Weights of a small transformer language model.
Size: 21 layers, width 256, 4 heads of 64 (1 for keys and values), MLP 1280 GELU, 19.4M parameters.
Architecture: LayerNorm before each block, learned positions, biases, tied embeddings.
Training: a variant of Muon for these matrices, 779M tokens, 11893 steps.
Each number is 500 + 50 x the weight over the matrix's rms, rounded and kept within 0 to 999. Layers, rows and columns count from 0. Numbers have three digits each.

# o: layer 8 attention output (transposed), 256x256, rms 0.173, rows 25-42,88-106,152-170,216-234, columns 0-63
# v: layer 8 attention value, 64x256, rms 0.192, rows 25-42, columns 0-63
o88:560622506509385536516476484541466493510499523564411532468482522522427568515582493491444535457487475527551483496476546467579566511468543489500457518534440474523491533457547523498498507456525487
o152:560470479482449546445543513533471524510512581488504502522551482429547489619560490465493476437508457541532575547522624475517516489486514513584471494499393492449524512539551473522471528483543538
o216:490402446586662443501425495447469530463512531558489439564496459557495330501445432506572497538567606478433462499502432457435505420506470512543484479517527629530498394610385437401437504536476574
v25:450538450578541507470463595517598493567386553408546440467402453451542467533587468527524505532491477488528498469416443477573570556536493442447425467516506471506426454419553476525580555461503457
o25:477481504464572474485436491423509507514491524512460511478505609588497549420472530583514490487543590546465483484444558534454395394517428539444527461463461471541517455529628532551508480526483474
o89:594473585483534498454527474457418554618470491478500457577560528534359534537540507523490491550566558497554453511484502559383423503467512493431552436579545541448487485485385514546418534569447551
o153:447542485477475564431500544497527409571504501424486527489445493498415442513591513462500602456583423588518469441543415468556469508506450411535456543493576539470531557479491455467569571515445545
o217:422562455550415417567618461565497557483546480565448557390549419508645484566454503526526514551383548467567564544436464494514608377515579516550450478484446531539478502533516506380575474437562401
v26:592447434477529449539587522490570506584423596514427390528482546403529491525454408614536504507444537460496490483553423463496554454596525535480511471558548535555553455545498500554463540499492523
o26:546508502523472481561501423563440579530509444502495504562596477467509574505539458516439537486540544510485564501490439478511453505443437489456503501495479535394474581461454518389554580582482492
o90:511463529403404513528449462514555509514518473485572517428441505498588537427581491492538540596507635526500445471463475455556546567530519540524488514583473500503566498489528416488542541451482519
o154:526488432495501527471436663440519500538583461638504493463581541521538527524403466549528505492439501483577507580571463523462490495530555558580425484578570502473553545499413487617478419516502548
o218:523521461612557583398564485458532464462456531500555483562464455514582509597497547470467394369566425488493493530403628476573495527455464472455549559431491516610445434571538509456448422567551457
v27:561467497489406483452470505413475452461491480500477442501603481532534480484549446469468475533448486492511501546443529576406521509489456500523381506475524463509434488559456477532593516543524461
o27:484477473533477625554484471456553608578470531560523480523444453582444488499519545500549455492414525545589465477487482481465495514486561517483568545506483519384506461478459498538439450562521493
o91:510514503506511424582540474489512504520484477534498523536432492478552453483460488462475444356518473475560512506514477498449483473455582430509520504393548492472496489493457481494558413602553557
o155:586513530465557448493464535463513520543509475499513509497548519499516548473616371506400491498504475590445504524470449459557446475464478469512466524449467503556499518549479514550525547443459486
o219:494470510557458532438507534575434445403519499453501468473465501500471480537515521516535663582497561481433486548487557501549522577526387582516536486553399547489491491425519491442485452434518465
v28:500523578544460423511556544534511474516562422527594464475515494454501486420487509509517513491493440494447480513513477574462501458529449501445447489576545550507601424501582555507460473507526566
o28:512499588439496459414533427508485500451416452570436484545478539570643549480474581442497485436470512498490570443506486525419487494486513497456467472514427448500429485489440499505607524520589505
o92:398502510486541506522524422500408517501672515559483507493539454464499468551507510469473552415529473467480517540449525534528483439490466451539451490455506455495563597505523522541540521489515499
o156:562446436463596529542455540451401467490580493489497463544487549447497523460452589554440522428469464502567475491510586449443463519434517512497547560487520546474538561544520558561521499473474440
o220:481557409534477494512464513470598534554506589503546530464509477566514507531540414482463378534472508393514549564528512523523563504524568566485558475575467536523439501433509451446520563524444550
v29:559544591524511450476509503488485543519488593452507482528564481587452450557523502470443474463543487533516460408467529499441473497549558507561502558487378499539485478510461499502563568523484399
o29:502502498438485496465483473453549469456367476501558398442512579531479475406442518468512473514503609459593448515438502527520512582521540498498533416500560499500502553447613561505501387449560484
o93:475387463494514563437433517548541398548469505533526487499535468386642428519455491522503555515487450452478480542500498444441542491477559478502454500507538482464482556586418593548529492589492540
o157:550475535565451455544520522529562581522490544482493523488430485480629537529534590488494517456465421466454602514496404485462539480530482486571515540506425507548505456570398533532575477430512482
o221:443502461520477555517559478525401518537602486543511580542454523568492496539495448536573562504554541582547436537519523589552580435495467523375524405425588547463532437474510425438470570453458547
v30:472490509503460510546479576554501427601481486479510553465524441492439473475480508526485587539545467510500518553447473488494481453555464528442449486437472517452590499382498474451448533536599540
o30:465471378602571413467507553600501559414534511469513550515418510559500478438458498527509399496499460493541465523495544558485487571536560472507437507560492453568501520535563546493470531494485483
o94:500523572402474475457435556494603437482444448518507528581527450615510465475566509490470557493494534513516499524497474375442556477487537468529531418485499596495420555425511481558453509511522496
o158:490546558488424596562426542571592448566433578538499503493512453458629527510516563440493443439510491499479588437528523468515605477409458480570506545449468511488563532544489404479460445508481457
o222:413504506468544396576541465425435596537540493532461427497521473376602520534417512576581398397512522513482475575537564587578476519502456512483586549394487460492517520503417486515548556490519523
v31:459391438448498495489475395487552440508469491531591498496556431565481508544517546508572471450557423601412551507563530473371453516500447443601463448484439433434479571539553491491551526524585523
o31:447488493467519388509488578534424517525482470488490473480481512502459452484567499476479604520427616453495518480404475534392443558559582494469530572459516531453493489477529478536507478558528462
o95:504547583538520545465484497562560510466512560539537538528528501463514511513541393509508504448465502535516419551492511454524484443527444553508426506471514498544508524512391503515480493455557506
o159:449565593501446475422535517516542478587554517547548539544528500477468559457525536441541488464520438673478452564573486467575473411608527486498444478522478445499444512524442458445492545413482426
o223:526586414484508507560537478393514526583476419507502418467571538548530478472386512539355507562505488391493561454560483483540523445415560538478491448505449521462457461470564583487557538521412448
v32:530495550541492482504518523375466601467448539546564460511647482509453443502490526440424507526522511504567549501562474533484548572466527473497490590501470471478541430550579468596606569475448464
o32:437553566504449503547510466399528503632372552468438504491512475503486524558591559536528480469502419500462566598504388419613502469468526557521568495549537532485447579472452486452422428439475525
o96:562543481478446560522551494543418489457514551449516453522549448441500464569453506508520556504476476438482407506433514460493544541395470482511469445438507509439449557515528610527489537475493473
o160:538440436473537481557546571483535516327542445500473556529475465522655454560483486530528570524521480580507497474485525577458536507495510430476538523409509435491493546499593528500484505504488507
o224:548600568499493561472579407497576492599531395563512576428504526601532536421479400445530506395472605421529547500440540482444467494630475492458469430479365493495542474395462502478584540560528451
v33:362490483481537503402563514524561562490493454467506557547476485583467503415458498447514542527556472540512468540615433442504562437496445548462538568499544465468399583546502574523478396487497543
o33:554521464484472544518500553453506432501481567521541579468521503555471539573521502476445486477612565489523537460534498397501498560524482415562513601500461577494583562478484434629379529413441566
o97:509555472443442463500478436512467520518527490551518543571476544532502460531535426502492565547485471484521532467508629533434540533485515534513414503498481428492438521529524447417516505520527514
o161:509557474564434456520474526509504476480430466598524460443464491541445479517484491504516445517392423542558472549489554613484367505511440539457430547498461463510483482413508514463528590553546479
o225:444497579558559552535431575541494510477597450404469420458472447442508523452502534491546507528534421440409450609448467472551580434504535499524502428516579447409525433496463525558439531518514511
v34:450513603470501483483541444391421479491483404437533463591553593552555482607489558312491499498464492481489473519497537486467449426516486416464537554519515503516505424445546447439486592482428521
o34:571511500491499480514456478506495507365583489597528514426521550451480519469587477628524471608493529481522528493534495562546502564468511610522470472513536552498461525497479433433507487547490528
o98:526485518586424490535512459540458503440480470488457456537456558504524504547453481486565491526441480500504474509510489600423499475469445461438576531536541520492543505432467473505516552546533499
o162:503564496708528503579498520492571526422452604486484536476389435547536524520487521373554526570479525461400506512458464423393538442422446461501471690496467559589442440558467489500456436495505504
o226:481440424339556548496515548462480538614489485385550475496549485595450491529486480504360467423472426584546438488466490369540472542613576547533445425462573471554470420503550528522560489422482542
v35:566404404535535543601524442543487479543558431413434545557562442517463543494433540461473593493654510566444545494544475476472408496541554468406589557554486466593461625458442452540482495446563675
o35:462532505460487541462458478496454545467441543522413512449508533468445462589466581514542440483464495516523494513440524431459486499389446444498437547469522395554549464509633510478417519538390425
o99:549509498513504486542563413542474510452532516415577490555484545513483542485481461546491543457598522505498577497486531485565548432548530545513469495507446482489532514512492573611417476478535513
o163:475549466435422486615552546609541434540515481601564457493450447554557541536519450389508566509415522493483539494442351538405549511467576542537583468485549599458470473506500451463520518482536548
o227:520484580575493477472414595450430411612587489447457505475521528489378481514598483550586512587314461466522506477539501584511466460537484490537462569498476486444463537454446497506600476532473437
v36:580519471541487460485427393514520561472421530466531515479525509462526539488493447521522554439429573524393472421516559504541556535463479488495505512481557451442531513491499482434583514481459511
o36:366459484485517492681440596510544511570396505554526601448589505583548461486537540464528497534610469372544457507453456451518426405471573498488507470543483563554473471610533545531552449487519492
o100:615526514503418363418504487528425499591586523441467501442505460458423590475462482497499489441567517500488554562546589524400485520528485519445474559568552352466526472458579555541538511508468434
o164:494472490519501424356469453562466503584603540402483483567484591409429490464515502490534502542458538511430511537495482447516460566517466523481505601421516484481475426571466516406476505549495462
o228:509511483560469563574570516453567483376500491537484446518433469516542492498512544495450471542492484524566514414475511539497548485436515440536473432510516589525532534405472520478432503435470508
v37:544478556464578558554469426521523502524435512575484480480520494538459532516577584488469502591559461520562461521482521457549525495498565510487490474438485466435449430441516437538384541443665530
o37:517444423506494458555545615504402558566536417432455502467505563521578559492477498492489557498534398508478491467517502459557528578496583573556545580570480554533582476509531474443433440531438556
o101:514437491562519563439519520433550401481521498444508501579520464566462532479505503487528487431563500537516396516469551401491560457504495447478543461489503529506532412515576478556546431504379516
o165:458501508462485457434433522584596458492508505562558478461415433462394574437570605523504531504461472580607543553555543537414475519465540437504488570471460401509485591588484503516393437492538434
o229:537549466508469474491489513559387544472509504518469538516492416475553473535408526537449440483475477458452620392511400570426437519507433427575472403559506518499432601410455542476555607404588478
v38:491519491467486481480430519479491505548483481499559550478578549462543385542495463452522539550488550354488490457521549587495534493512413542387554497497524486516521572576461457554468465554528518
o38:544479501491512543476556414571532489364426452507502465496527463483490588461514459461494520468566462524471541543535534451523542549558466426508468482517485486586513453437495530518422435471455541
o102:409569482542451508543466527498537536571567499495536516478559499540500530496587521505456555548498502487456481469472468499508500507488475460573514516508437504500557513554543499511535480482413545
o166:484608504485442480586541657454615500516492518587502519577504450451551456493455529525520467414483523488499455495480466524428511476493558386532564579407497570520441455521569523596449494491537458
o230:489457593530490473522540475552518462427483495528364515529295516477473492543516512497572551513373484525467407446509544428568472488506465562518468415441499429551530570396407494502427460494526478
v39:476489482509547502528379466489401448494569477462512482537510570585580496488475425607405510493478474562563593483450466445545502495471561501520551530533473479499538471398563508513512521556505445
o39:564518477450511493581573588511477527532497572526516456445540470523514472502471507462513578508580555513525476471422463443446532497524514512419388463438464506587532412552552562576432381465399441
o103:446505480478517529459565561505523499478479561464494457571556546564485495501434511531476471473512494494540412430467551432534495448477525459470465523496484466464554518562495576461532529532563504
o167:520482468516467446472523551473475469543491528535511464419593530494341476531485433489542543512526494473467459518482466479633464494542451475478477470508564452535443603527461494483528506553525466
o231:502451517545483476462418411535495530494463374503489462512369565477490498540587538517575441624473499444540564615539580548477557519442490492531585542554591535459475451437474408439424568515492538
v40:503432555538539458441468545462400442560476473518435462562498474562548491461534568475611459445463578538515490466462452481600530496487488562560510499481493538463516539460541445489442571552435497
o40:534481422466507459519480458468497503463442536395501471430480509509475635552505572537539550564470414530420488428487415576496498531509453541419511494549511482580495503583522505464530445518492412
o104:470546595501493510525459499568557533502445491496538477548393468530485515520515466518497443522525510513495424548472534390548480398493423540564450509495525475528449492386442583525370462484499490
o168:511566438495497520459565485541491422575567506496549518482486496506480450469515497511469577563567539439507476507465533513581520478547548500416518495536576516469512473472553541473519521464428499
o232:496466547547589477476551436463508528486466458538441562528556537536556461517484443461509512458481427492588579566489458536510470573489520469453600472453470547513516482589597491531568472398568566
v41:525468638612571531364545447527563526451508462489490476506414402440513427515451475584423570505559448486546420529556449498574483552446463554546426503498545488511494456473582497512535528374509562
o41:410472485485606451526504589524532411483482585525506538450369591546463487496528545347614471501502455506403506458487434471477550457490467513394550491539441509599487522456476535452405602452504476
o105:508571487382460543417559506496462459479519532562483537565536500484490478498530474524525501482497530560508515543559579536519460545463519484489530425434534466461540522446598479577492468390553465
o169:585480431407514450566473493562447505633499429527504499461521447537404452460613478560430599528489446559463454525530427486489482540569602554577477481520454555491536514473534476445470522540413470
o233:444460461571509630446553452449421446453580480462531477488459466457516556592481491478440505583501473457525378503433462476543465464568479503550482494535543401441461416592373491440519533476509479
v42:505483528570516462393433540555577445482500511515371469457501507546513514465597501515405498558468551521442513492437455525483556591542512546512432392444461414554482498464555541547472497437518484
o42:473517541449527473504513557478470466486435524509560491513515464530478521504480454538592412508545460505529478507575542481433424399451550500499490502459497524573560509467558518397532532576543474
o106:522479505544454497554509517490464591452463454548447429499567567547458476537469537433508519468494567516527484459474467460564391505533499496464527500521571431423471592486535447619576480472387532
o170:503538526525529458505491579469486474510473506421550430487451457444464441435481518531476468471554482486444514493542412500418456433563469553540538550381562498502461507570498548603418421527507517
o234:457456493530532457493546427501529507465578581522554530469568481496564514463443527474486533545507425585466565481497587594552582559530430440469543440631480559447558467448414525439483564420460424